Weights of a small transformer language model.
Size: 12 layers, width 512, 8 heads of 64, MLP 2048 GELU, 42M parameters.
Training: a variant of Adam for these matrices, 900M tokens.
Each number is 500 + 50 x the weight over its row's rms, rounded and kept within 0 to 999. Layers, rows and columns count from 0. Numbers have three digits each. The size before them is the row's rms in percent of the matrix's.

# layer 6 MLP up, 2048x512, rms 0.035, rows 1310-1337, columns 0-255
096:428553508436522491452512493530593610511526409432549599554425522382566650508546448480452551496444525511414510478413589420476540460487485490563561502509470481527497518557487535519564586528508481475553564534477516477560531417548518501465487491493483521473466540498542491510464471506421535539518459458417449569477522527492593475437454500502463476470396523418505520503544536361568512463448555523472540522628540504502525464506510467453441444526555493529524582470454432459539540415560531457515543541513571490571487619473524499488450549585496509424508469503517463536547444526346468430542519440451499513469368662522467533450486551466571596500492477479532426485553510502490497496481468495485644537456458436459474506507625530533431438520585485499406554552456438520514428414539486
101:444536454513574548490500468543408516594425478569533496486381452451499499533472546526436447551570585439452464437539538571500464457520539527502578385566479514504500516499493480539523521454524506406513484429514464527475548570469494476424468573509433474592436495503493417534553476471506451527406566504495495527506500459454489466482506606473506443529500397638492486455398593451447404504509528524503510596512483477508472559469636496487598559482466407540416548521440562502466515480543595581456431655440493552528505536465475496575461484476510554449506390496489408423508433487454568542622526510434520578489504574375499551518454526526479581398466493589580502467511482481492484528438497565459479510498526527518569409475528451506513432508572518494405497485529351430540423484546500
097:515567563647606555468564443493444588439505612480496538545480478561462554443528526483487470531619595384442607575500514511399456558399540481517529496432489524559519455447550556498476601430504475485517474531501501559470524634509399538505474479538449539496438541511502510467525470489470483511510556458571502496511465569460504552501503484547447533549577509535519500516583561452481463482559447511446568517441491565390520494469521556431469495630512486460520518527548472392567463456530507464433498547451543495441505496552465504489429431541529454521525483464453519503495462651487477551463549559466452495463523508475504508442624437476557448506496490447404495487485523516533544435526427400513553537497461496496516524427498437471461483439530524497437520578494509407464615472595372
105:451552549456487535519470482540490491448472586496508455545554598522457502571530527408512494537484469602507449551618522421498478431543396507575510525515415545550463450515506457552532513516458524497385546541527466530530496593481482448499526495541468587525515459540443518460516442532558486506422562534481474464476489500567516397563509583501590499530495530544537485455472465455436465459505554508558528543462612557474438428435478474530491580395524521457456563533472486454536546478435519493478455544516456431487575518450504551560478542530373430512476388553533479412465495526505542455425452504450517469537571530470460478569548426430484531511534458417634526451453523444532463383547515472552497506579564559596508446592496379416502481552483430465475539500525573512470600496569572
103:358494490433480540540457466441503455522415461430519456509500458502553469438456464494514439567582468597378566540572564408436487429527514477584493570478419525512495436431489508466505509428464545482499473474504500565528428450541502466541521552441563535506408466521563413493428411465505538522532506529512498501563531448510549418475462496485539542449579503514514464438512439534481512492449493487478440487485516438507538496473490489512656453537558406422542534470473448545425545481534473576540497520554502449512517445539487449510496485501541519461523434484573595502379416573425515465368566540496497421487495558527548501465466571526471403477486512488563544458401514534517436559526500485480459537555529533432483506534517441537509452527560517507550599553527381503546554442523539
098:486504524458432530506579478456502453606453555453545439469490532493475544478412420514470536491547487597543625467552574560477436485458513523491404565522555496568562491514453572535452510488571582420492427582520524548486516490486430420518571489427481516534554436523502477517466444529473472598470522542431522524484524479528422523473473494562479490517420437455498465459489558474457443429523487495509529471595521473502438472486517539543561564479506445409529425480583557499523510531600575643563372460558557507518467491575511516469515481511467444550489482449517469430480398549428545471414520424496434476512490489471517447527477449494460547474528492503493466410505481568494522526511444576591508518507565626447479490559440517422569490440533394494560438514613507375453524547462464
100:522497483540473500504529508450562508582542418526550402467465468503542452526538420498507586568484475477505496402457516536551501474508456558517500454448531519431555522484508513564555520405599517443436490466463515497615510470480580376455543491567463524491526525496496479512548436503557415510457600538466377560464488541499481474609427470590484455522498484494491512516420507561453528464561513402517511490462551418451471395477547513456430544525568531463433518437491523477543579511540538485500507527602394381552465495564532468547537519495491547450523478368572487439400554531505460500489502517503485463431499513517469513387371495532465525476497504547534485490475528553474454514572511522579534582527573460587543488530561518451539498551469387451526541571531481503427595567548519
098:410547514560449501593538523490480455467517461503527490503468459479485570540488539509531457423542495563526533405526484530574558404528472449521449373515542519438507563482450497582422492528488465554428566438530530404560470498585434511474507502498562622492535534520518517560541475560539571460525498441472479542501466486611504460437425556540465500515431499500471552470475489546537459566620506506576497425552553463508457449450510528538643523442511451492463510440488583530513496539481437427484482443508467456393436596584462428446533575572516574533529566453457453489484538515496435484561551531449579448559522615481541501456441539497475578473515519482628436539473475589457636504551453530498478574554493556530572522532458466485380383452475470418493570442484470509440485530557569
095:555520476538523515532618418496557428447440461495538510528549419519564482559392503497476580525425608550597587559420478506516455479478504503477548460474503585451516402442483401462428553512463582515427593467486470475504576497497502481476502501471477506459562490470481458431423549547520519504503511473441476544480455541440528448580548622431500426546448417561584565388371490515503475420467484455578594432457469542490471447416411499497517448549462478486497537447551479515495563567481475574522540593445478411463488502526543455547455484577450479497560518480487490576481491468506435512490426412442533549519469545529463461514489391536576520502481544469602429524460582444502542508475550441520544523471465521467581473392538495622515524482534541514511486410449568505512435456646536
093:394556529525495495471480470477483494490580563498537549563543642489517528506531452508532512468472422413494441531462451577455488569572549458491482487481486562524436504529520493507475542444430528486557438462545505490501542615462508579479554521428518545450501559479490530475500542522446533488409605531598520497533477520474470520512541551496444488571504471501438579490453508449524432511557473532449532492476573458508464473596472522513438454516461480440593456497477535405487660560376543624556522472472576462538542519579459567489498487477488516493519482505378445443550467481366499441608483493486478485554533541491477413620504569483506415469502491420565480454554509551426469489525437544516454470486511530469541503487460436411461438506487530525434463543479553480474513462476429
105:537426504443480548589542484482586622577513463463573553551450619550525506514652531454497457509439549433427435606551539515502509505447499492490457496467446517549464459472449489495439511424486418490455492504499511623474507495620491533465529523523520419490488502530495579480616499410564481468496549476444457530441529523525514486547529538549548572485395552447524518399470534506516450572430532603520531513477487458453517574495532452520611507578486467531529466526495426500503566494549446561464543504371554515444524534548506561547408530520399563473557459448514492479527543421438490524565502476489494513503443528539563496484566468504558571571513454531443508517501417543516578517458508466466416558493505518509525518491568469524475372444468518468477548508397535497491492531479509
097:513474496439538523560441475531554508566379451558468508452564520506480556435466572473467615485530545491435558520472520509383487441457595581511486480504446550444378457455537556547539554535453483553466548487477522587561441482488443505515509543486423628515489457584555512413514506535447426387515482417479491512514497515481535500560440565507466519521532471598486518519456554561475531447550465514472535520514490487526548427522448452566488543555393397447409581463599542522447570519432523489572528484577447512578477519526457446491505454558390489471576449559439590528505564489439377510551476482497636447469424582483597542512418517536506486504439525572518545549379434517495621531552499472450549467498463520403515533431502495490430472522525466484419520509504566493547482451522476
095:530488412480517535492433538520495514461453488418482447575492505488531515524393508504519516484448451544422478483502500533530499440468581522505493563618452522544478518516485417542484425405519464566483473515591482482437518568521506390531480499479488513563635487494539525486410494518452557400494463526389453541459529507541455425568559503326461416496466525474448552454462485540501495461549640457556483569473490559454426427558386349561516491439462473421530486478477516480416492574481558505412490458553535439534484592460484533486498468473468514447507536495500427571552464498428470406510497546531508374440524434561418498426475506457466580551441558570539532479529504523358535573434544417470582547455594525562476532353520492544444550429493473494621528501563428510474530471526514
099:467419521406427553508485503513546573536523525550551527449451560503497395437566513475465506518513531469546530409488519619501607473570501444485479489595511536467555456497457532565536495488602509554489548491512479550476478574571467533445535493641421530432460459528515550542372370496405534496480552423483535453537541522518461421558499444497459556466386443507553534465551551543539511345491542520469492552609515524494601502493479478512528544545511460486568513517496562507532620495519609511503386438540572519555458516508499480505470461501441485469525483431526475592497473520651475497582467486461531526442525501568506521485472464551503478553558565549445452417452594526404529472415533472424441501519491432527404491475456501488445428613540600531427518473482505496483529464511547
099:409518503435465520471512414570554573514490484485487507478541578497560560456518481532462557510512443468523617459553397546417476458547543461560495538438476571549525498526472557451527599484504531575457433464434443493502435516454476492528567557546471557513461459525442597472471483535421579469483547531511482479528537516532495454463466502484535432563465502476462478510454526453556562381546608586479511525535442582481510516473494468422561476433504453457526527463486533477419669495560492484497523519551492491494486553570541570573574550564484490510504461531585362479518471475395479496534564476588527476486518473486502473541532574411536545474445467530479492488523485560522436460552519481531505465428653507497506492453552496474451508445539552448495475481485566541556464388584482
097:547615563517462507501476415550596440440494500481499451485519523614565534449458490451488499517438460465494477434483447481514477450570469524462457481497652588600550510445585514501544512462475504470532450508467451443493443517433416468499518561475593521475473520496582502498554541507585530472500610550454516508454506542542415574572534473591453479495389478507514516489382462493528571425620532494521506437529467468454549593554456524519540530548533507468529550440505533481508461443416561477501473604478608570460529535520526506470493453582496480603511485502462555469471422511542482479486478563486558497511466424519478495448476516590492580579589583463512549497461542483591600427477452508517536482450440468643445513473503498432430489522581490438518523546525578444495483379497349
102:438495462577491496490487436630549575487501551419558512541488515538506431487480511432453481447501600552554390456564446552483456467460566520586503486597484533403575501512559562473502525552549438542428596469620539546513575478421454493494607604534477488551521532525510510525583545453534473530527469462505576524504634533471481578563469515478440538454539486449516478442335505481540466470463480517540527480488560409533574474431555450583528541415500508545405573513571518406522481496405506553577548549491495442504448504547511505531501461456481469505521503489519530513536514499556468526556475517501470452552503460424555465534496526536517497478609422543496384492410501393570541492464447485525518599527480554523558485422522510468448487534394490510511479596499579485428510500546478
084:453446545432468505590417519572477411538426516445505486557484567520532603533466525523523593494449508421482488487482582548577490460504483521474518541536499463531476547523522560552485467510482536471519413550580508551501460448464461554544523517501533590535483650523554610565426538477591464516538495533537538542547420494465495499566466544472496517477459491493423557485550508517521486523554457494533525549508536579452607494469460454511570470486444576412429499446459557466510561464466451443514435472454535539502473495600390616494451510513481554543539397516470544557545497559576531469563531427508361439530510456497602496401523487519509505380551433475561460534411460519536575486449504517457520432512511480486492455492474433426505523580564538437484487494461539517494530461538521
095:423428505458444532400508532632487445427534468533479512522497520461513509497518491400509506482515455536504509409539475497533515504476461422535493557507605469478441585586457500515436481549564440492522530478523511523614621475539504541450517520521457472426483517527584465492461478465561589526498502512543542449473467481543581545563490355441542498446472517518490580464527581451543572549576524539581475440431533437552470539501478495468550524555530459560531446487480471426480515404603510457491564511439543542583489525546516532566543523532531526465547535510506532454491537525461500440486489481449576454530547473496498476490392398436503541492456443506494531568558470497593523494614488528561459541533635568519481467441445412514495437561492484421505437597450562490531499431564517
102:420493555431506498539555516535536551512448486457452529635539501483519540502530521535465624511529475500453490512528509509466533557480561519511494518500527416536567497570486576491487565369563504538479484499528455480432438435540540449491508435551488581515486386462489534534465587414470383458521484544471397387494561481649527458477477523486496491395614543508534492477506597492544474435516532461548553551530495594483624565528502549496569569516533477491452530445428497442483481471461445525431408509451528576507506528549470504549475449474499469621426474566501420507463542502476536546649517443470486466465394540582468481545384541497456491444475438501469532540440572513450527538561502451431512544515509493449553461478457479470512432460556494387539572522521548538438566452517441
100:396502600540521547488459437461523488531540515430541368562523477619489420468439467463455539489526453522481559510470453495459538563492500610507465493512497503520540416376510603477439516536487425522589464548478558468475445550481616492483564480517596531577523545478492394475486453513494578519521544482406515582442456445465426467491492472370499531456457558463491541497436448594590548529374530580488506504458575510486508436467537481552502540529492424379486549476421537464456542515500529429599471523470497445495539555541524493484532509466477614538470435515388478456505403503376423467554586550469513515561516526557509530491437436513429437553496521465556437562474534528506473506482530433392544536513526446506463473515512498497510532493562557520523544442484573576520486525441454
094:475398462509455519534487455406510425518521515438533447510486475530496466439425481450500564492500444494556511593419461452503471535510461558560436496347545488546507522447511567525416576456431475547502437519598571520485470486522433456400525468461493489481566574531506443480472489511463484492616474483528546522401503543444428572464548526423529512463527472596431547541523524573576548536480416468510432545526519537479620489505506510509531476494431396464493476470445412471545474526578567467496554538503485473528461499488478524471626451544449480567546371493593541494428400462555554461523439444474521500498504486572563508420519486528531593500487501582522414478477393459550563494514463484480571526519490482483488430448477462485502527471554466412366525547504497531450516448426500
105:470534562547483502521472478541480477504460475409534489485436528533501530466528488555573521509509511601545480569439569497538484470500457405566504543446485556564509522467505439508508499535460465526508452462452499417505552546473531419573501542522628460507470560531580561477516448456461475430495469485540490504516457458525475507617594526494485527523487500596460419541450488510420348431562486591440505472441487485522503514561530441553499438413473446485579545468565482617458522510515569451490496478456524438383458571569405485444463490541530510460441464542497557497486504521523499430547578422532482474565477438563553550491500478434446568549589488547505429493469487483430453525550365489546539518509407528506510469517483488553406454483534489382526571431424553465540567369487579
103:536488454483400560606437503473517572579486618561531443495469639483584532458557543547409645500461578554511551471554545512534537499478448507492417498435485553577439487576505456510498466425492578608463598471430576472493486528444524543509573489523510475442571501571542564570481396531510450549502537519449500526551491499485505391583445475498487508488441498491552588566512518586507520523488442516464494545474521436424565499448548548486532481403526451464445448436495467549447541469498454570482512445508460494546399505461533587550547397494383495482565476554470468596466435496420502430541481470531557627494548494484450436489494549438570483538488409516410469524471561432613575513487542443493566509507532437525525425537646485397483414476500513552459529445464438497518465491530598
104:561448551419546510585427458461571515571468460511573520473482573388532516465537428450502474558504620448437502570513501464488474521505494571455546499518528521399478486434546522561500511546464532530569481525517466528596522426494443506448538528599625532531558550466559475487449431482399521474556486484433459446461470446472562396595450513535461469436449509480476635486513529492508460453455550550466499532519485537405556526542502552443543506536602601537550565551496524530407557483516477536503528619503457508471567499517590420559530554518481611435600391396481480507469488484447516470429479561553533463422525573470546570550455517491558468506436407591462448547399449417558470484482495499402548517500513473534542494558523531489546430530446438477498451479511490519552519478538518
096:556553425512601517620362473492492532563476619500580475494503497585575541499518520508571537461498452412390481620460499586470453598457477413477454568476510517599501459496586491547506526473589527504461507486499590580540467490476483530411385553525558545484503510486522466444382496415533463496525513383521468582519544621459465549521436572345535546475494505502432606469535506551617342506478362485473508503526527536502497540485465462490536538552522541434533443432434565439467510564501534528480474474421524488536484473567536508497458417537458545537489468474478554464494508558468557455534514546501535537492562425531474549447497567480525567544462500439450494539525498589465456513539461521490408522504406534415431434432518506512435439458564586533530522474462460467598464478387452
101:519454506546573515583380490474483494536435476372614456447561477494545503495511459532435516441465533531490465474559491461519582454490592504507402463554539508481543511451605564500490491516473423524567508441474447514524533512548514337397471515548550474515492551568546515534614592485500534509562524435477529501473584493542510437552597527508432487459502375490431510538508477403479552499484515468520435522524501450506471537511502512539493518521522455422416508543496441427485512472484456522467477515466513485550541493562438402476503469499468533464487545526470487525409514466555490421528408451475436457604435442513532420445423593510511522516562557561438482532457533459513508474471528469443488480529520513508501476415577502557503472485587414530505499470511551522552450386655402
098:562417383490444519502568350514453527499488500325536500520411496553521503482550495562402529458462535481444456558527497455536441484521473454517412604451587529443530425483532592536485602541563384501613463490411504543436460503548567471542530479501569402391541545496478541535426470447370534534401495511386553447572490547483471496489517525471483596466510535493527548601497472534480444555600480553622511518518500514488427559450590467496525513515576468517477465442417528498547486587559439477476536556450399480461421531421501491526460519473435449585507520545550461463432479577491499491459472439510586522517497558436439461524505529475565433490620469477455513452532520369534475528512452577474539457517490511459509518451526536555528492485491454525526506477481435586491488492512535
# layer 6 MLP down (transposed), 2048x512, rms 0.036, rows 1310-1336, columns 0-255
093:547516451481615382479473555512463406512425467425501502522580526483493387551541477459609483410505498492510593431533578418514522507473514498575485470453514584450619539492423443524520506488514470497398479488470521513405518452479442509445461523431496573538529489606470527497483457469545553479522517516413504544543538476432466542383473584540507450541513498543560477477454552500492471486598493472504351485442573508390577474603449556514545501481481494561531511531521438625472428460458463503571509507535484565538540507629419537510575497545494449501630573574417576464499425474548541490513498442452471437565566465503595489478502434495466456507524462559584432506494503437551551507497508500516440473578577440509563567541476430535434483413472517549515433425478494569481422535520498
097:531493472546484592477532534518503434480558450463483546512577463505446588453469439464475554528440434473510409597509531418498482514490480486494487534480586468525495486507482500458501483489523507608532523565499508538496546510475552432478572452447526446548504527622536561486555512501505565632597471559503453479425455451480535484548499503551434511368503602485449470455510534435520489542520532435543414470585526475504574462479452469541483452513526495548480500588521483516522463476433528514465440476418433443527427491471470438432498548418510510559433465520467524583553495395495432500489314581540483486410462537554449508480577547475456462525464476476559497515387419553549533480530461560545538450423497440477413579440479536438511463515470409440609428516468573569446511574467504
091:458460546532445414449464493561534541534410447468481554488519487454548432501552597461456532438456438516540505472531524404510550420562400462504555493429528565503547441483577508494541548483565574543534463490536520452531501485495555502424455597570571501528455469445513495544387420446493598454469502533502423556579448496590472437498534465479542444406522534485514501535492486590457510489507478483495529530493555493604359547516459536602516377519471449527526522431537518538504556497493414546549538520519445500616571515564494539471538482510453504467516610544525567480394523577528536484475510467521519492550620569562502534479479544500559521525419512454472520462471495481494512543500584471473444519423504558434439502476567461484381503540512486527508526469524497515565441513474565
108:525463640439467532485507493481483575513469458448414501544611483478490509555562500439474523591473463568537433518541517523496536507462443515525519549487486492509459595479494530610438608534487585464387536506486453493525406486432451492470588483498440615498517459522593430497544490527496495497443496502444564537544451521452503490483478516402497487396535547509514520429462491535428436595540493492630477455545534438562469500546478475508435379526502533506503517497503450492532582448511503568538485530507503628497553530542535498493465501530512491501447553479473527359521526531481484503442585506453565477509530570391514527584521432482553461598543507466571522497457514422474540507492486454538478410507560464534376461523448470445511534553504554429494500495559493457506498641412539
105:376467431498504494449503463481459456509495529505515500513548520470523470510535511517451511469523484552432608535453464444478546540416490534545487477491459546523451463548525465572497533456553545397483489508417527520507484504527510431530533463453423463485542478387427629513456519472595611489528585489495545445483490522545443498491528541515543496506502533495515524478434453479555472432635515568628411432501449558460459490456538479535553476588471501497571509516554451520570529480505461653540506581526428420494549488514524471607507522515381487518480437523495550487532585482467372522394445478552415461536517513499612582519450470472543455467516539448548667492517597576556526489500479441499537505485478463596544512541438456558426551532485571528573544452411432525481423467493542
099:544485495535444531525552448495454491491429504538499465450521516530521469483489495567603501538495480532613548499568481525541555530524475400494451514562535429551545558566560508541472498460498476441536471523520486538524459456515502508453499609411509491479541502420517547528410465503517531436519548537475543477418473518485474626458482428471573603494429467430396466503555510507459528504573555479534485532586544516434468486505451516508504519435481531511521355440578517528428522463522501522553390503425418439469562603473527468436494519481548390537415472514506559459468455496396552517514494528439426497477540478428491474419558486443540569522489488553446487508520508582554493436495425520457443526564524505479474504536509498462544530511548496447584378454515514501540501565539593
101:501573555418504593493513483460494428500471489447489536538471507415438544565419517511518466538415476530562440560513560537595501409448472478558500543442537490507497519461450484475645520492534470480542504516486499471399466537451386510511537511448385439500509489479568526505571512467408515459495537449511431522447433508482543453433510494485539492470488505511536559546456591449510489427450514602506586493504475443520566516561536456505662505494499546486477501496464462496540556370488498516484461555542490458558404524564510508572541395442400566476348555547512499509549460405643594428504508602587407531502374491454473491516485476523480468518502441491486493581529605499530532452519465412414441473543418540517539520552473551495536462417539458482458490468506433451423594494488542
100:490591543432509514483529484547478480449509527595501506367530546445547500531528526502525504449497498578397522433418608445503508449505438490470537557529463465532507617464513477498470498488602528539532487535530551548536503453491435457379566513527517527441506461479513467493486580564493507471460441477575446502539449484505529526446557462568521573425546512518522515538519482502456463549536543579421583502522460521446521551563415534476361538519455482434475422479436413409473503552525556537516594403514504470478465467516486494512475527492474477463450588542469487565430527543450491467523517513445483418437499472479503485420543409548476461470459510496503501604516457561544607420530557419543549504536580419520440398472529571509521625538546512537460553568532458504527469447447556
095:515478542451495627456521575485498457545533501534480501496562527423392514457561463570434525550585524457370455495511539496557572474556523591552396580428531512504463546537529535539511471449488497508504502461513468502447404540550443486525551425495554605494465516491561454503503469463523484470552567435586508451510549441576428543473535436494512545466550585436534427581579591477504407536597460492515463498596565444457539498487530368597473463511498550530485557540444468544498521495460476441482507419514458507471520447616564445488497450520521558499510445607589536451567450491478515425497563588559450440487555491379489571518470472395437476551510504488419535570558355490558520453465505541490502526511434417430468482534538541422483449453447484507522437529559430519481551528390480
090:493404462498548499507547464548546568414555467499568456549448451509524440589493474430368477375407515541525478507523437439568475504419499459551512540518515496487496509509542566480487513618485598509420528522506492479568487494438421513483411475523408450533482493516493478480491441525560514603521397531462476484481547548428545512457498510507493488533484426506451602573446544523539512515483473534527543563552368489424445520460494409466562548532410493586501560552596429534529516512462515461508559551484478536589548592446558498579476462486483521492454527512481495548401496576601435468438461534465498424490615529493581488534495530462518526455399463522379467527451480488513472443519542551467551594491444556410461372436406484513475487441560473517544522491499512475576463560537522
102:444544415596575532454540534585510433474462545544610466473477476576438565509492515469535428419478489586570518501518546647513535578545506514540455472486516456520461622495485491475506498525499597499431564566417429408436537508513522529514522483496498489541542433509505547486451500505452535476503515483516534443463468568495520491512493439499437605539517476498503507452514491490569455458515456459541517554531542490450503371525525422527535576488424567559527434556363463522550456527592394487508454559537479597519477420536501525499557484534511520533389578520563558503465496439491537490484483534626452452530529490531476475409470500499506551507518448454566467535352523509590519449515560527490442451545589433437513571534503551531475398422489433530450567410482494491514489557476570
093:526500520511627517487538461597475482565458501491467385524552500499450433548454393498479535516488512521521513508519539493558502557618455511541624549474480548534452515617526436386410513418465525534490439481568497475543484518497434495563522527536484505484436517414462492430532480509528469466355516541500524486525548515565450494442501505484502504522444551494472423482496482469568478439630513475543434502491589543516546524515495484492515439503531534541585444539465533516494426512577452447413536491429560453461569490484508514475563410563592464541607542486520478531536557577558549529576509464464541466587579441542440468457574487466477470477505379553482499433519483541543451453487527403523552632421603468463480451400457462506545478478510507525501493444462480573498488516422504
093:415481552478454512463577447521508459594532502532510572476528523472480532465524473461468475502486511479435554574500528470569401585524424579513507421359506515448522485557486585443539533628369520434487504522455523530516477448469455555494470468540548483457382517480464519453511522476473429574499586475542534466541437496447548561441408484586435540556578475484591472526530500490479534483532451530428556443479544394542524578543557585480521435557533485614466481558478557506555510442557477556563522554452511564478521413507560470540485490540456458519463537477477537515423547550535484533466481454542527518579452579423565522554517423460521433459530419441501416534499481534574392524578465582524479434457415527405498476588481533456579483555503524521476489483498531480555505537349553
103:447541498515460633498494485511490415558548473407540514583501510511517534544535513646493429441556441536412498472468457456446481521535476409499524494524453413446495474503460556461496554589574459517476415571512540492459554575488574557464460424506490470478430469548485401589532455473489565497543534474513464587395426421490466486600573495495414563580470466538496399546442467498479502501570527609466550527478438484541482385484549529572500472479546441516528434469498539431510500518499535477422565588461509576499502529494439587552531526492440473502455439522499430530496371487523469446444586468469484513539499580429506521473567514499483555409521540539486515451470459472453469500563492467567535479396384430489471464616630519473525595548623431505522539534463580461481495531476475
098:490450581481489543496538485530529539455561488600543492360422497484454592534375444542493492542486507392541498462486520477497618518523500547447434562495570459498462546475485468574487588499436485536591567474481540577548520573454534609459424484441454499545605568590482578487542526523450441490500496443499540629631585552544551481501476444466553584527462535491494443521495453516558539488464492509455502498473477506540495458508440427472575550508500577505541442533521499449556476454504540581447547438460380503405365574552618540542437539579518416492413561556426562554502495494447508510511439431509448529405513511401512451573433465482507579498445500469524489393451539495492545410445458519463538483483482406507544488618529492477517516529480458494495466464450459502506560558534556
092:457474461427538405518542529479576444566510502553463530531541539567552531470519493638544456474560545625465462416518519421471504456507527489429431490490416554502520486500609557522515534575490416492492537530497545491467530579550472492473540473499539460511477506472410498440458478506494538462476437409462447509508383527512528523498538606377447529588536568466661559481503463512486495512546397486525536581444565487458564524438442468500455583447480461465507565569558493542600438571514535564486545507492307541498463476557550532469499551445619515544541527481428513457563456453482561502523400562580447490411518503516545476533504429519516488552526523495488474564469429498526441491478519503489469484491410551567397444473502552488511433552489477472532546608458628515432388524378501
097:593407473460491430404561351407576529439480571500564410453489500506490457582424426555510517449475537484507626409524500474529535507420425552439505509451466529517488478516552511504563504532480503499494416510493419505572472593406416481560485526575508437454506587472490506488524573587547491530458379499498562397507436584509551565519468465506509489556570435522467556481502535494508491575490591491444516534464476632460503509532530502502433522448445595518574544453458528426508491514481452573528561422480542438438499503471522563495462541516387546512559520524522513560463489551431544534424578503583531526444571390532480544522415523563542483474514479494436450484505521497483484523442549489505479476546431508500434439549408540497479459541504518520515568430443482461504502631503535
088:444482536491496581478496642549548555480435498536578515535451471505412499546540560523560560394492495441481456510521504622508453469523442516543546460450541549553533466464467393460466467486400392467469480491498472545467453432457481565517489526494515556499432521591472562479422623519529515420552521571566484421532518494484528549509508492449516515556532604473445547425511474475474415505519543520524489657457507550440528564528399396528542440579451481508482447486450525543499462482593409544510487537484535527472470507528455544415492512522483454533486476539545447548483532527550586574586488499467456483510462434536459510468620519469539495522490463481427562407453567508475500441439466582489483467506436505476674533490453494399559466521508503523493562443400499611548510490529536
097:592437608512504591541481613518518490518486510514483498549499503551533549598506497510442572486489524517484492524442580502464503490338420554466538570508445538474548588471562430428467470499542539509530521540473485553470485492487504478446464464553503490591586598543444482503471463522524492415585486560415530479476527573462495529456593522500487542545417536474447464533535472533542497489495503499481472527576585536461477500489553461518428526487514520448435530393490531542498459548524447571479539501501485470504521527495521491441470518503450488500462480552579437535515554458464561420493577452587454521568521570503498413441593527507514433442455620435534574470481423462416479504412473434454458432534501471493449510576500487604516506523422601446430574489525467505570478483410496
102:559530453522575562510549525454480520474471516449446401537468589525550535562430504473415501565506503614460533457571431360494472529492499499472514534525534465475540516584552533649520542489451481593533501496478524500420458624529559519497419493444575467510497513509541469468532492515505486555615491499491507607512513399423468452420566459552580456556535494520427456472585624565575446437473438478555558530505418442408447561530451476538483466481471514515448616485488523457485515511484441601487505499579524411562480542437480538457460456485455533475489534501506507491555554542521459520487455475526530507542467514519569444515496452508485521474524575530556530559431489655484510517549442508549449497520468428473465501540467527467575463518477392481458552561506509489451563524392504
106:439496500490499523516521529512472453498470454477478555498516474553522432519500560477485421495510516492566551623526578478564428584486449554457532515458464518481598475432474524591533534521413473461444483515526577538522513509471500570553536413411533458549454459502524533479442513466505486429505548431595563510560452462586585433443571445493437525567477590529414608518443518482490528495499488478483650550506561426501524532504440514598619558573472477477535410481560465549483480486481445514471461531451470474470406498571544581532500507480550485586476570467444461502451497459576497460389452482479393571473425542453511535425497617519500471473566457605448423499555540439529555493421425552519416516485512540471580497418625495465571476546516449550487513466528479584469511505470420
090:393500582473446615606481503434475438513470430551521491431546524561487456508475554452462520514525440541612451470532465531467515584489549546530403477433487495487567407455497558564477530446485501493506453460506671541473572489579468429520559484476472494439487527483490466489494416480454580473511447531610587533431524557524573542509566597400472517365555473591426448486511528562536514476547432432568483551556471474481569417497482559528459520549446420531507487524580424530557449506653528464417530537486441446523547439471551505445673571522491567510433462582538457510453504469502542461504456489579525529492508499568489491462496575496445476564467551548502448555483419469508485520521548494463495602536540527530571413497515503578560559436547465506425492547605497465459487482467465
105:463560499478490516511616521504439532530360418474403521501494522390554561453467596512600515481423525602562434567554616455449516487516485525594536496534512469512506453542532613496513565489512465456554424530528576415525501419519460446576521458525424491534488486495461493506516413442502538503479485458563528522528552455528571458517487477524556479521480483483549458458449498499417534487519531474443557523485452469519599540600562512531425454388540544604468523560529527522530495437462505561559502422517465611592418525515497472463506541497448478560447609560426497594525496487487496500512598510386460480438505460491596502507507495474556528472481456484470527573398511511452557579528525606509452585501600577436442466431434500523485551521548495540504481451390500530572568489495509
098:387475544484499444490474451524545556444509501569486495412386518450543530492524532419466526530486443488503583513432528519476495602487541677477455525545506444385511408532427537547435484478484404495548506480529503528552446422414453471497494496404474420495471496556478489496480486539493443485455543500550560495449510570477575574529495473487506471552529499531417480473406473452468557450483441548502460524528434553480477462512463532412519524594549455515546497545518595495469507398547541500585499585541567580483457564479490490518464567455554499497449423453579526450490455509579458447545586480521529478440443502417398486463469436496470485506524528577539422544533493597440460476402551401525493502446470417564520461503522530504523453497517498493459388443436533477564512482541504
104:475515609525597518548494512472408528547445351558513412481447520562495554462441487521578462547492505425589565495542475544567544439580534464486499459436548529556430528543473492553493449506526531582498484467449505482483503476495567423422493570433531453519487557514402515556538515589492444542537497449562447466483531542414435466443537461549480546500497459525431580545527487460592564553516475544566454468481410477532549542474471435607582492454420429464574455518544547516452468502420548468465489467540489518544529544504519486464523440490521513467303547442500503443490427511536492523491519531538501473560433515493502427425588535447440544501585480500575527573648443499521494503549498553491512551518504548494445482587499474543440482506399453496573488493470526474514506484531496
095:421495493486467640473531461497545474412406486487422507453508558489602570433506505555443535562437549455494538464450524483437487431427553492545468532500447509590547453432502466524493507426426431418576478468510536522482465422487421545422472501481495518490543534509520513365444485557560528474482545468471518511451505410573506460515525395493473517566483508534524484469454483386489515469463442461633520510553450475519592438428532432502508495526428440507515548559488461484551497512414445494504414498486527455568490574472502566549436548430584434452465511452526424453548538555456515550490485484456444504550469589534542439516468567446492515442536411468450481507583589498533515472460499454440580456513531528505424484461523415522489550624521487446444599520513478456478512439353491
102:602532522496428400499500427541587512482470542469484627456456531516395429549554515451549458516507490436476604543454471497471482453483507581576578520490452501493516524580583465424468490501528550493492481502510479439559517507453486522466424452504501539568554599561596588514522523473534493475539537467538504533441432483515403462556479495529553442564437526556454429496496506543469519565480500475526539534478515472505476424509458494552483411498479575599442468491499482518506482525514420534507429537495525456460548483452502463503512525526513634435574467495478485525540502479537527495525641598487481535525464411544423477460471430503530504483486491501544514459485556505544514476566507575509522519632437449610554405521473418432460484504481562479505478466517483575483524427435404